Part of a small language model's weights.
Size: 11 layers, width 192, 2 heads of 96, MLP 768 GELU, vocabulary 1024, 5.09M parameters.
Each number is 128 + 32 x the weight over the matrix's rms, rounded and kept within 0 to 255. Layers, rows and columns count from 0.

# layer 6 MLP up, 768x192, rms 0.102, rows 661-678, columns 0-191
[[124 131 130 129 130 132 131 131 129 129 127 129 125 124 130 136 122 125 130 131 128 126 132 132 123 127 127 130 130 130 127 132 128 131 130 125 129 135 125 125 124 130 126 125 129 130 131 124 122 127 127 125 126 132 125 125 128 128 122 125 129 125 132 126 127 121 133 132 126 123 126 131 128 135 135 131 123 125 128 126 120 130 124 125 132 131 125 137 125 130 131 126 127 132 130 124 128 123 118 130 119 127 127 135 129 125 127 126 123 128 120 131 123 125 126 130 122 125 132 124 128 130 125 126 131 131 130 131 127 129 128 124 127 128 129 124 126 128 120 131 133 128 125 133 128 132 126 126 128 126 126 126 131 125 126 125 126 122 126 129 127 131 124 130 129 127 135 130 128 134 132 129 128 129 133 128 129 122 125 126 121 128 128 127 131 128 128 128 130 132 125 130]
 [175  58  80 148 161 125 156 151  71 134  65 125 166 187 146 118  80 131 148 140 131 120 117 104 117  78 115  89 127 174  93  99 147 120 180  74 122 109 222 167 130 120 107 108 100 164 103 128 161 122  67 196 164 139  85 172 157 107 119 161 122 124 121 159 131 136 111 100 123 111 147 134  84 114 122 151 129 117 126 131  92 148 104 114 199  86  93 144 114 153  27 137 119 133 111  92 139 113 105 148 147  99 128 171  99 176  97  89  71 143 118 177 188 114 170 148 108 122 124 141  62 114 209 111 166 165 180 146 126 148 121 139 102  77  75 149 115 182 120 134  98 137  80 131 119 115  64  83 124  76 184 179 127 110 116   4 190 139 168 213 151 104 130  69  99 177 163 129 168 125 131 132 129 125 154 196 116  86 202 201 150 160  29  78 165 160 115 158 129 185 131  97]
 [180 139 120 138 162 134 147 156 124 158  83 123 133 159 121  83 142 110 143  96 126  89 155  91 136 117 112 106 154 131 112 129 171 141 132 141 129 143 135  99 139 165 130 134  90 102 140  93 112 127 107 107 149 149 121 155 163 144 122 153 105 166 122 137 123 151 130 159 121 118  83 143 153 134 114 123  91 100 135 123 198 141 147 143 122 181  98 173 114  92 123  96 113  89 113 130 143 124  95 141 127 121 137 153 149 129 101 103 150  91 144 134 129 144  84 146 119 117 108 158 103 145 126 132 137 161 125 145 184 113 168  98 155 123 133 103 149 179 119 170 155  95 117 149 124 129 119 149 119 133 134 131  98 155 113  75 125 149 161 167 140 138  70 115 132 114 121 105 132 120 135 104 193 106 154 108 111  70 129 175 107 111 126 180 165 130 169 119 148 140 118 148]
 [115  95  77 123 116 169  78  82 192 174 146  90 210 117 134  82 101  85 165 102 138 193 130 125 109 140 150 167 108 135 109 131  53 100 204 111  56 148 148 130 157 137 133  11 166  39  79 169  92 148  71 110 193 104 122 179 127 137  56 145 125 149 115 140  76 102 127 113  68 122 146 171 140 102 140  77 115 127 119 118 114 152 163 153 151 121 151 162 190  90  73 126 141  66  53  60  85 167 161 172 149  37 104 171 140  83  62 105 112 156 134 132 103  59 115 144  47 141 151 226 127 140 168 147 212 153 145 110 191 122 150 118 143  85  93  96  76 140 135 161 153  94 141 158 166 119 128 164  91 129 146 129  96 185 121 131 136 123 170 161 131 131  91 160 127  84 155 147 118 144 119 150 149  81 107 148 146  78 169 144 148 108 129 175 157 116 160 127  94 131  85 132]
 [ 57 137 103 136 154 119 131 115  78 122 173  97 143 118 157 174 122  66 154  54 121  95 109 122 112 136  96 178 121 148 116 113 161 164 217 121 156 168 143  78  90 131 102 139 142  81 160 111 137 113 115 141 105 109 130 157 132 104  98 111 135 133 116 178  67  95 151 105 131 115 107  98 156 137 151 161 146 149 123 124 109 139 110 144 151 102 143 120 172 112 146 155 170  86 108 149 198  22 151 136 110 101  76 196 145 173  63  94 159 144 132  85 107 116 148 150 121 105 194 208 142 185 126 136 183 131 121  74  75 107 165  46 194 153 120 130  76  97 158 133 182  66 132 112 121 107 132  87 115  41 102  82 112 100 148 171 151  67 146 190 177  86 106 110  74 123 125 169  76 160 151 140 155 113 153 124 110  87 157 109 127 199 123 191 185 119  75 193  74 158 116 185]
 [222 147 168 143 124  90 178 190 169  70 115  35 110 122 122 120 135  46 116 169 118 116 161 139 117 204 123 125  84 128  64 165  97 141 163 143 107 152 173 121 105 187 130  67 124  96 136  70 127 133 169  74 145 105 154 112 200 143 108 195 171 168 124 117  95 126 187 116 149 157  87 140 158  98 169 102 121 115  97 174 126 121 103 110 142 184  87 200 129 144 139 172 122 123 148 145  80 127 118  67  74  77 107 154 183 164 120 109  99 148 152 148 165  76  33 115  93  61 182 150 179 105 154 142 168 142 106 124 136  60 128 137 176  99 136 103  75 134 120  66 126 100  74 155  44 171 149 161 120 185 151 112  79 162 139  99 119 166  68 176  96 112 141 176 165 108 138  86 125  79 105 122 145 150 153 104 115 106 125 143  87 161 167 147  89 189  66  77 119  96  78 176]
 [143 116  78 137  90 176 109 164 159 120  67 159 156 196  40 111  72 141 165  71 186 139 114  87  61 121  83 166 116 128 155 132 209 165 136 113 119 121 105  64 132 136 146 121 112 116 104 135  98 207  96 167 181 155  90 120 134  63 112 105 156  54  91 149 173 136 113 134 126 126 171 125 126  85 116 111 133  94 109 179  81  70 161 116 140 147  94 149 211 131  64 200 153 124 129  76 197  97 123 157 138  79 168 127 128 153 102 135  82 226 129 135 165  92 152 161  71 152 141 131  45 142 131  93 111 121  41 172 115 187 179 125 126 147 114 150  79  90 143 158 147 164  90 176 160 149  68 106  82 144  77 132 118 152  88  68 235 113 148 157 115 105  45 127 118 146 134  72 114  90  58 115 139 162 140  81 110 125 200  65 121 116 133 114 177 158 121 153 136 215 165 120]
 [147 139 170 118 176 174  92 131 140 197  92 147 148  98  91 149 106 134 125 120 147 122 125 129 128 158 112 118 118 129 128 117 117 122 127 127 104 129 152 138 162 105 113 104 100 115 157 175 115 125 149  83 136 147 138 145 133 131 109 104  91 123 123 166 114 156  99 117 101 144  82 148 142 141 149 115 121 171 103 167 157 150 127 150 150 136 113 155 125 109 171 112 114 126 190 114  98 121 158 112 146 131 158 126 130 133 136 121 121  75 113 122 135  81 116 164 101 141 100 160 163 128 120 126 140 120 121 177 147 115 163 103 151 114 130 122 113 147 123 154 138  96 100 137 130 149 121 139  88  90 141 141 121  73 159  91 119 180 152 140 148 137 141  77 104 123 145  88 150 128 123 115 138 142 155  99 159 113 146 130 149 139 163 162 140  96 112 167 129 124  78 150]
 [164 148 193  88 130 164 164 191 111 179  92 147 125 137 125  92 153 128 130  88  99 143  66 174 159 137  55  43 174 123 150 148 184  46 199 109 154 143 150 158 157 137 123 105 112 165 127  83 110 190 148 194 160 126 107  77 123 134 109 149 128 196  38 127 133 130 120 126 158 169  50 136  96  88 108 105 108 141 140 137  84  75 134 161 131 142 152 176  69 129 177 158 168 136 189  59  73  87  92  99 112 114  58 104  69 127 150 169 114 163  66 198  69 117 169 121 136 111 100 107 159 177 114 106 144 104 112 147 159  68 177 120  93 135 119 145 137  74  91 118  94 103  29 225 189 135  62 111 139 113 158  95 172 115 126 148  97 128 143 215 121 138 147  87 162  27 214  96 170  92 172 160 176  62 113  53 104 147 185 177  98 142  52 147 138 108 166  85 110 152 104 121]
 [163  99 173  86 174 176  45 150 118 101 152 100 192  83 128  87 139 169  73 108 132  43 139  96 101 146 155 166 168 158  99 200 149 150 164 117 126 123 175 107 188 153 120  85 120  80 144 120  94 148  33 110 158 103 107 127 155 161 108 159 176 144 136 156  85 142 124 102 142 135  71 121  81 135 132  82 169 117 129 144 188 157 139  68 133 178 141 175 160 141 154 121  42 114 135 163 129  86 111 119 159  72 147 143 143 144  67 146 153 104 132 160 123 151 114 122 152 125 154 165  96  92 177  87 140 175 150 117 167 144 176 103 149 118 122 107 114 116  96 112  54 139 111 158 145 107  82 101 116 129 209 122  81 111 153 111 109 130 125 208 143  91  72 144 104 124 148 132 118 121 156 161 136  83 150 227  90 111 121 145 149 188 137 107 114 129  88 136 114 182 114 150]
 [164 201 134 101 130 127 153  95 117  90 116 113 128 118 161 108 138  63 111 147 117 147  90 202 124 184 111  52 110 128 156 100 139 158 139  98  70 162 125 200 132 141 148 147 167 137 120 145 124 171 190 140 205 129 119  97  86 146 107 133  96 127 124 206  90  99 156 100 158 172  28 148 116 181 105 159 155 143 133 144  89 155 148 113 121  99 120 134 130 147 165 151 133  93 156  73 167 131 149  40 146 120  40 137 131 156   0 121 113 121  68 132 223 147 203 149  92 107 146 130 101 127 156  83 113 196 155  85 104 116  98  96 160 133  77 145 116 138 119 104 139  82  70 168 125  86 120 153  31 134 108  73 172 131 148  64 122 103 107  97 193  83  98 127 188 165 242 109 110 108  88 127 166  88 102 181  65 150 171 152  88 149  68 139 152 177 134 115 151 164 134 119]
 [145  12 105 134 163 224 104 140 158 151 133  99 180 151 122 144 168 130 132 111 156  99 128  50  84 129 127 138  79 145 150 171 111 100 100 115 129  88 113 161 100  86  82  77  76 111  89 223  85 127  90 175 111  90 150  57 103 165 142  97 167 174 160 126  95 130 138 153 136 112 104 103 188  69 190 165 109 180  69 169 134  42 141 118 187 187  89 131 166 139 112 145 122 162 132 115  78 140 111  57 104 117 137 141 177  55 120 172  97 146  81 118  81 123  93  66 120 160 111 217 133 106 158 162 170 139 157 148 197  93 134 115 135  45 154 129 167 178 102 115  77 175 102 118 129 164  32 127 131 151 138 113 159 154 142 122 150 128 164 148  96 123  95 123 133 161 163 197 118 185 162  85 193 157 137 124 121 103 209 105 114 121 143  83 137 140 132 136 131 124 118 176]
 [102 217 198 123 128 158  77 110 113 139  78 123 144 102 138 114  66 122 144 110 164 139 122 119  82 163 150 186 160 125 149 134 167 161 181 119 142 139 148 123 170 139 165 124 108  92 157 136  70 113  92 114 170  98 173 103  92 153  65 135 162 141 110 121  84 117 155 161 139 162  91 172 100 152 118  76 133 155 154 144 149 186 140 114 190 100  89 140 134 166 118 103  90  67  95  85 123  72 151  93 147 176 161 124 115 144 116  96 180 132 138 140 182  99 142 146 132  99 155 115  74  71 114 124 118 126 132 124  95 176 164 150 124 158 133 116  54 153 145 134 111 132 106 129 121  97  97 162 134 160 140  67 152  89  86 110 179 164 156 111 158 120 155 117 181 116 153 132 124 104  65 115 119 142 170 161  97  51 113 163 148 183 126 208 162 151 125 117  98  86 123 147]
 [117  86 141 155 135  90 148 148 142 141 181 131 144 104 114  87 162 151 138 145 117 154 179  56  69 153 165  96 168 141 143 135  77 107 144  88  94  89 122 141  67 129  89 120 138 149 112 189  83 170 106 143 139 118  99 152 105 160 111 115 105 181  87 148 111 151 171 152 119 110  74 109  74  47 134 168 133 107  70 180 148  64 132 122 144 162 155 207 153 144 165 202 128 119 103 158  54  96 181 148  42 117 117 138 137 134 126  91 106 170 167 150  63 149  61  75 165  97 125 149 120  87  77 167 150 147 163  71  91 178 136 124 143 171 126 103  85 192 123 149 100 176  24 118 151 156  79 192  80 158 122 120 156 117 129 121  90 173  98 158 100 129  70 129 141 182 166 189 103 175  90 195 108 130 149 124 118 103 177 181  98  78 126 141 138 136 157 133 141  94  45 111]
 [100 105 151 107 141  97  96  93  94 184 131 140 156 105 117  78 168 127 184  54 112  63 144 111  99 194 133 148 175 136 131 104 137 150 150 147 113  81  79 133 218 127 156  79 139  99  89 128  78 147  76 135 145 186 166  85 136 155 135 129 120 174 118  93  82 102 111 128 150 166 139 110 101 133 125  91 151 189 126 137 197 145 138  87 130 115 161 115 130 124 127 127 113  53 132  73 123  90 131 157  94 113  46 146 157 110 173  71 122 145 105 120 114 124 100 101 171 128  77 189  94 118 115 189 121 170  69 175 138  78 168 128 114  75  90 110 150 142 155 160  93 143  58 176 140 149 109 173 102 146  69 178 171  85 175 127 176 185 134 108 154 120 115  96 146 123 121 166 156 125 140 124 124  79 145 134 143 123 133 153 156 161  93 142 179 141 191 143 153 131 124 139]
 [125 166 165 157 142 170 136 100 167 167 111 101 118  96 161 112 120 129 135  99 144 149  80 162 107 120  82  90 124 107 172 140 116  78 133  77 105 176  89  93 133 166 125 124  55 106 162 128 108 116 167 142 120 159 151 172 147  94 105  83 120 131 142  98 141 150 159 163  92 125 118 165 155 171 101  85 120 101 114 155 103 121 121  92 170 168  98 148  90 100 181 109 142 156 142 105 145 104 136 130 153 145 132 142  90 107 135 164 150 142  91 152 148 116 118 178 139 132  86 135 158 172 149  98 147 119 103 173 130 140 114 131 142 135 123 111 134 109 146  79 131  49 116 123 141 117  75 134 100 111 148 110 118 135 149  80 114 147 191 144 134 147  88  78  96  93 162 197 119 176  69 160 101 131 120 162  97  63 191 137 138 127 126 128 126 130 101 108 132 120 146 134]
 [166 150  67  94 158 166  78 209 129  86 130  68 131  80 128 147  98  95  93 149 136 127 161 119 128 183 125 161  99 142  85 157 177  66 105  99  96 161 177 104 149 120  70 115 134 133 159 152 102 113  90  87 180 115  85 126 129 141 125 143 116 142 111 154  88 158 133 137 129 157 128 108 152 119 126  97  80 139 123 136 127 126 119  92 206  94 114 140 158 119 182 126 174 141 137 125 138 162 221  54 128 140  98 156 121 107  88 157 107 118 123 120 132 184 130  96 140 114 196 142  89 156  98  92 131 100 135 143 173  77 109 115 125  65 125 121 146 142 102  44 122 142 161 160 150 148  94 113 133 143 155 106 128  87 127 161 144 104 160  84  90 145 175 157 146 152 122 140 125 114 121 166 138 139 142 155 148  91 120 174 104 123  73  79 148 120 191 136 130  83  89 137]
 [117  93 125 142 109 183 114 194  32 136 109 124 113  47 147 144 147  91 140 141 200 148  95 130 169 175  63  82  89 118 195 211 173 133 208  34 158 167  79 149 124 134 121 140 131 137 136  92  74 118  98 177 122 230 107  72 184 157  90 143 120 176  29 171  66 156  94 119  96 148 134 143 114 164  96  90  89 178 159 127 155 156 138  96 148 179  76 124 192 145 200 137 108  87  60 127 120 162 158 139 180 155  93 152  97 112 127  98 118  90 111 152 116  91 173 141 125  87 112 182 128 128 124 103 173 194  91 107 115 108 105 132 108 108 110 131  92 159 181 107 129 118 112 154 128 105 116 114 147  86 132 110 153 163 109  72 155  70 142  85 186  72 130 178 185 130 183 158 169 117 128 153 173  60 125 175  95 124 138 118 131 119 129 120 131 201 107 112 129 154 119 143]]
# layer 6 MLP down (transposed), 768x192, rms 0.0919, rows 661-678, columns 0-191
[[129 128 134 125 127 125 125 127 129 125 126 130 130 129 126 128 130 130 130 129 128 130 125 127 132 130 126 128 125 130 130 127 126 129 132 132 128 131 127 129 127 127 126 130 125 127 128 127 131 130 128 127 129 130 130 128 125 129 134 128 126 128 125 127 127 128 130 127 129 127 129 128 131 128 126 124 128 126 130 127 129 134 133 129 133 125 129 124 133 130 128 141 129 130 128 129 127 127 133 126 130 126 128 123 128 124 125 125 125 125 131 128 128 128 130 130 126 131 129 127 128 125 126 131 130 126 127 126 131 126 125 130 128 125 130 125 128 134 132 126 125 131 132 127 129 128 129 128 130 125 129 131 128 124 125 127 129 131 128 130 127 129 129 127 128 124 130 128 128 128 124 127 128 127 131 128 126 127 126 129 129 128 130 128 128 126 122 131 127 130 125 128]
 [157 102 141 112 173 111 191  91 125 134 149 101 118 129 107 169 141 215 130 106 123 122 122 117 172 125  97 169  78 113 157 170 181  92 120 109 134 168 104 100  68  79 162 134 128 182 121  96 111 144 134  97 118 148 125  96 145 115 159  74 121 133 148 165  81 203 184 143 107 114 139 156 155 143 114 121 146 108 100 150 138  95 135 136 127 154  93 151 123 120 183 174 130 125 165 104 191 158 149 108 148 151 112 137 131  71 118 158 201 110 136 150 137  67  95  95 119 150  92 151 138 208  86 117 172  97 121 100 147 133 126  66 107 130 108  82 128  53 160 207 131  64 122 101 139 102 118 119  85 222 139 203 177 104 132 162  80 170 133 110 179  34 113 134 204  79 148 105  75  92 122 111 111 119 123  88 156 183 145  98 121 138 209 186  55 103 121 114  97  58  59 108]
 [111 123 150 103 158 142 128 138 144 109 172 122 132  74 139 144 123 132 118 154 104 137 125 120 144 119 138 133 135 104 117 134 125 129 127 143 111 102 137 147 145 110  88 118 158 148 132 133 140 132 121 130 133  89 114 136  73 100 160 146 133 117 152 123 161  94 104  94 140 141 153 150 127 139 106 160 131 143 130 130  98 112 132 158 117 119 131  87 132 131 120 213 107 157 115 135 145 114 175 119 130 115 122 110 166 124 121 149 135 180 160 168 120 159 178 121 143 133 143  73 107  97 129 140 153 133 115  94  91 116 102 134 135 111 117 152 137  96 156 116 100 151 130  80 182 126 129 134 112 139 131 147 112  94 137 139 123 102  94 115 120  71 129 111 141 158 111 123 111 122 114 124 134 159 124 126 126 145 126 112 141 140 134 105 129 131 119 145 130 124 105 144]
 [ 56 110 100 135 105  72  99  88  84  75 148 156 173 186 100 111 157 144 121  76 126 154 136 121 123 122 156  53 119 111 147 119 143 120  57 109 185 139  32 218 128 150 115 135 137 192 148 105 220 127 181 142 136  77 112  82 146  93 191 164 122 141 141 119 166 168  93 155 164 125 166 161 132 131  98 193  76 143 146 142 197 135 112  92  95 143  85 138 144 110 114  41 120 166 126 143 160 122 139  88 180 102 104  86 105 111 120 156 152  86 190 201 123 122  96  86 140 126 144  87 123 117 155 180 145  90 206 180  77 133 158 148 113 153 189 187 148  99 191 159 137  91 140 131  90 102 110 133 158 118 134 153 152 145 140 137 103 143 182 127 117  90 116  85 134 172  66 155 149 100  40 140 143 121 101  62 122  78  71 123 127 117 149 111 124 124  93 119 135 113 147 104]
 [182 149 107 163  92 103 157 137 197 154  71 146 178 100  63 121 144 183 133 144 139 122 139  64 153 119 134 143 129 121  96  60 119  93  61 181  68 116 137 156 166 119 109 157  87 168 141 196  94 179 108 141 120 149 157  79 117 212 182  96 129  82  99 183 116 157 150 102 129 144 135 160 157 123 122 131 113  61 159 167 136  84 154  76 107 133 156 146  97 152 114 104 107 152 101 153 125 229  89 118 169 119 194 106 165 113 171 152 123 167  77 109 129 121 142 156 131 181  77  80 146 127 105 150  46 169 130 111 179  93  60 176 123  65 132  89  90 124 100 102  95 145 118 147 156 171 163 106 129 124 138 174 148 153 169  98 102 186  88  76  91 185 168 120  76 125 178  93 115  93 129 120  66 156 144 108 120 178  77 122 139  88 123 119  53 135 188  41 143 129 202 101]
 [112 100  67 170 173 168 203 111 121 192 143 169 109  83 144 134 143 106 154 156 116  81 115 126 153  96  95 178 116  71 144 146 191 135 172 101 146 154 161 184 108  79 140 154 125 170 172 124 104 186 121  97 187 111 149 142 156 149  75  82 112  42  87 122 102 120 158 111  66 153 131 149 101  72 174 139 169  91 112 111 141  50  90 105 145  89 152  81 106 146 168 187 101 150 141 135 106 116 138  98 138 152 112 172 166  66 163 102  64 168  53 186  68 112 115  99 159  60 108 130 111 243 132  93 102 149  90 133 160  59 125 139 121 165 102 103  98 115 160  51  74  98 108 168 134 148 127 112  41 105 158 127 122 127 171 151 110  94 148 123 108 160 119 140  98  51 136 183 179 195 191 128 103 113 163 166 134  82 125  91 155 136 185 131 156 102 138 177 155 100 160 130]
 [ 96 100 162  94  91 111  80 200 144 174 182 112  77 139 126 104 166 196  94 157  93 139 139  94 129  79  89 173 145 138 104 108  98  71 183 134 100  90 181  88 151  79 134 155 158  71 163  38 149 113 107 119  35  98 107 133 122 193 178  77 107 138  85 100 128  75 157 159 146 203 129 157 141  47 170 178 178 144 173 118 149 129  90 130 127 142 138  59 113 117 225 133  88 159  88  89  70 112  76 155 128 137 157 179 154 156 190 156 167 137 172 142 129 161 120 144 154  32 132 117 144  90 134 104  60 111 120 176 199 127 131 154 150 127 178  40 155 119 163 106 101 129 116 119 170 155  91 138  96 104 230  61 147 208 125 141  46 137 128  91 129  85 187 148  59 121 158 136 128 145  51 117  94 110 130 133 142 193 113 197 113  76 122 119 130  44 186 151 132 134 107 181]
 [122 104 101 121 128 116 141 137 140  93 135 126 123 124 148 145 135 120 137 138  92 127 148 135 157 113 123 152 125 162 150 144 129 124 134 149 133 123 118 120 149 134 158 127 151 135 109  89 151 135 126 112 116 107 133 151 140 110 140 130 122 144 157 125 133 128 109 111 135 115 118 137 125 120 122 100 129 101 138 104 112 126 117 120 126  92 137 144 107 149 116 196 148 138  76 139 128 130 123 130 136 126 157 110 116 123 133 124 129 183 140 153 134 157 148 121 125 126 119 127 122 113 135 124 135  91 124 106 125 145  94  98 163 140 137 152 135 126 122 122 147 148 135 134 139  94 146 113 183 146 136 138 140 167 133 141 104 124  93 102 121  23  87 175 129 116 117 112  98 126 136 146 113 164 108 133 142 128 120 124 130 116 110  80 126 144 157 117 107 137 136  96]
 [ 27  70 107 143  95 135 149  56  82 112 107 181  95 159 160  43 126 123 183 126  82  79  79 160 191 121  61 148 159 100 154 167 139 110 101 137  73  79 181  77 156 161 125 132  56  97 103 165  99 232 191 124 117  77 100 140 140 120 145 182 160 134 172 118 171 132 181  88 136 119  73 173 118 141 102 195 100 145  99 153 113 105 224 214  99 128 137 111 187 100 129  67 159  79 211 135 142 136 120 110 119 165 151  88 171 149 154 150 166 161 101 120 139 106 148 120 125 192  93 121 161  98 112  79 178 166 104 128 145 126 179 129 144 127 132 126 121 120 111  95 137 104 118 136 146 130  88 150 108  99 124 141 160 154 105  90  87 140  96 203 109 244 137  93 157 139 135  82 107 152  86  91  87 193 102  75 163 173 116 133 135 145 125 169 117  91 139 117  78 149  86  93]
 [ 73  95  61 133  72 126 159 134 160 182 189 212 113 112 131 137  62 146  92 141 109 141 132 118 174 150 126  65 127 122  95 103  81 115  85 182 140 137 103 149 114 144 133 133  76 156 110 149 166  83 139  83  63  86 126 154  94  22 131 180 134 131  80 129 170 149 123 119 121  98 143 137  93 167 164 158 125 130 113 104 144  95 151  78 155  71 110 186 149  68 133 152 135  95 110 147 163 114  99 167  88 176  77 137 167 137 193 152  83 164 151 156 152 122 202  75 113  69 177  67 144  89 156  97 125  91 112 178 130 134 119 193  94 225 151 111 157 139  94  99 136 120  87 102 172 183 221 183  89  90 144 116 147 132 132 112  85 125 136 123 117  58 139 202 124 124 113 122 173 162 139  50 182 118 123 141 148 152 186 122  95 123 140 154 124 125 162 168 143 130  90  98]
 [109  93 210  96 162  98 135 164 183 144 133 103 157  86 105  90  75 192 128 121  95 193 117  66 160 223  85 156 120 152  73 131 119  90  76 123  58  65 233 144 126 134 158 113  30 154 123 176 112 140  50 134 134 186 108  60 109 160  94  60 117 130  99 171 147 149 163 143 105 182 171 142 142 189 130 174  94 117 188 144 135  89  89 115 129 181 111 147 116 143 139 119 121 150  86  81  67 146 174 130  76 137 245 186  90 139 119  97 151 101 220 132  98 190  82 110 134 115  91 169 109 138 148  68  75 131 113 120 123  80 106 160  70 167 160 123 129 125 134  24 116  94 168 140 180 141 134 147 130 145 137 132  89 166  95 157 129 161 143 116  73 184 235 153 122 101 157 137 121 175 162  77 124 159 116 162  25 106 152 150 122  55 156  75 147  97 162 104 157 120 103 136]
 [124 204 151  61  56  55 196  90 205 137 105  95  58  62 163 127 143 135 174 141 138 127  71 125  94 110 155 166 115 145 143 118 118 105  88 124  96 165 143 130 137 141 120 122 120  78 164  66  93 156 126 124 206  96 137 141  99  92 110 124 172 171 115 111 133 144 195 194 158 151  92 123  99 200 152 162 158 141 109 112 109 146 139 217  84  90  87 166 192 130 141  67  93 106 113 100  69 126 120 110 113 118 119  93 152 110 121 187 145 105 175 134 129 172 179 147 159  69 125 116 167 168  86 137  51 156  82 146 125 156 153 126  68  81 133 102 146 125 185 176 147 125 160 153 165  45  82 130 145 103 112 111 143 124 121 135 160 162 118 181 135 214 123 159  83  55  58 156  69 183 188 134 161 149  68  65  58 109  74 130 133  85 129 175 119  98 160  88 145 145 201 150]
 [116 116 122 104 194 102 170 135 132 149 155 141 141 138 122 139 120 140  27 113 133 105 121 119 133 133 119  63 168  97  87 152 115  75 137 110  75 114 105 131 102 163 149 132 174 197  55  23 149 115 127 163 156 176 123 150 100 169  85 106  66  82 152 126 166 121 141 165  88  86 121 130 143  90 152 128  66 112 113  94 132  92 113 115  79 140 111  91  77 125 166 191 102 154 144 156 180 135  83 114 111  49 124 132 126 166 151 101 129 151 106 156 152 138 178  97 156 176 119 127 135  99 117 149 154  99 139 182 180  84  96 165  97  91 119 116 145 122  72  68 114 120 161 151  95 123 164 153  85 113 152 175  76 159 224 174 121 158 160 132 172 108 125 124  86 101 146 165 144 101 165 129 104 129 170  86 142 172 127 135 187  60 131  90 155 130 164 147 192 180 183 113]
 [ 82 122 170 112  80 170 118 130 182 148 113 140 106  67 165  96 186 174 145  98 120 131 155  97 119 175 119  78  84 155 100 131 150 121  93 186 151 130 163 111  98 129  47 168 143  49 159  94  95 110 103 101 156 167 153 109  87 118 105 169 186  91 104 107 146 100 161  98 183 208 141 106 173 197 119 159 193 108 163  54 141  64 188 167 176 106 166  61  87 108  62 129  88 142 119  99  75 170 115 142 135  92 160  62 130 101 164 126 147  73  71 100  11  83 122 196 123 128 124 139 171 133 177 100  53 106 105 102 146 177 145 119 143 104 103 195 128  90 142  95 122 133 140  35  74 109 107  95 179 174  86 151 117 101 167 144 170 129 162 102 129 246 134 155 186 190 116 114 206  84 107 106 176  85 154 169 134 131 140  76 177 153 153  61 176 142  94 167 149 151 143  82]
 [124 121  62 145 114 123 174 186 100 110 141 156  95 140 123 195  83 126 103 110 125 120 151  97 189  94 119 122 141 116  94 144 108 168 174  89 105 104 125 174 115 136  76 113 131 118 111 140  65 119 174 114 132 116 132 168 170 118 139  85 128 154  87 128 149 129  98  98 158  78  98 159 112  94 139 136 113 101 127 148  89 111 187 188 111 175 128 130 110 117 137  44 122 207 172  94 146 180 137 118 132 152 109  77 187 110 175 104 173  92 117 167 125  97 186 112  83 216 184  46 134 121  92 149 121 140 186 139 127 131 138 177 124 132 124 116 122 184 166  66 115 122 153 134 160 169 131 141  78  45 123  54  82 135 120 131 107  53 140 139 123 215 120 203  89 111 147  89 152 130 162 107 104 113 112 105 109 125 187 114 102  87 116 165  82 160 131 132 185 128 105 165]
 [147 119 115 135 140 145 100 138 139 147 158  82 111 178  82 186  81 132 137 148 114 147 175 121 196 143 125 141 152 125 128 128 123  94 161 170 194  77 119 104 162 105 147 113 139 111 106 120 148 177 115 120 135  73 115 120 100 143 148 144 117 160 131 130  80 134 134  93 110 110 119 115 144 105 127 140 128 133 128 138 126  76 103 134  91  83 142  95 128  92  85 192 125 111 109 122  95 141 130 132 138  41  79 103 161 166 161 120 102 171 152 112 128 125 135  99 122 120 190 154 122 153  63 148 185  91 176 115 142 106 167  92 134 152 114 143 125 149  91 178 170 193 132 135 130 154 153 125 144 119  80 132 148 123  70 114 136 158  55 115  80  86 138 209 133 166 120  62 113 118 139 138 114 110 137  82  98 133 127 164 155 145 121 142 150 106 174 104 165 100 125 100]
 [167 111 137 159  97 123 142 101 128 114 148 143 118 127 147 112 117 141 140 120 139 169 136 128 136  94 135 119 162  91 141  94 114 114 133 137 166 122 138 145 119 115 147 153  82  67 128  93 137  82 116 134 120 118 104 124 126 154 136  88 117 115 142 126 125 108 185 112 153  92 110 144 125 157 111 102 177 144 171 116 142  91 134 155  60  96 118 106 142 109  91 195 148  90 127 145 102 127 108 146 105 127 120 109 123 127 143 110 122 195 124 114 178 128 112 171 126 120  83 124 146 107 137 162 118 131 119 176 155 149 132 138 159 123 180  89 139 154 122 141 114 112 135 124 135 110 129 107 132 134 135 156 184 121 133 151 127 129  88 121 105  86  66 110  97 112 104 106 157 150 158 136  72 115 122 150 143 159 131 151 152 117 137 107 116 117  97 134 103 156 139 157]
 [128 121 161 150 144 188 112 172 125 175 102 239  35 110 192 163  93 200 143  84  95 124 110 115 141  98 120 109  81 138  70 146 147 147  82 144  42  24 123 141  81  88 101 123 136 121 200 114 159  64  82 103 167 123 152 106  83 122 127  82  76 168  78 190 169 133 193  89 110 163 133 141 150 148 168 165 152  97 151  43 127 107 141 140 114 140 115  97  84 153 163 152 139 186  83 103 130 166  70 168 105 127 153  72  70  98 185 150 123  55  98 148 130 169 158 205 119  88  83 152  81 151 109 120 116 110 139  93 169 161  52 106  82 155  94 152 125 173 148  78  79 123 156 147 160 152 167 175 120 172 153 124 119 173 142  98  97 122  77 116 174  98 155 183  64 156 155  93 169 140  85 138 135 120 138  77 148 163 122 179 169 100 159 106 158 119 159 116 163 106 161  95]]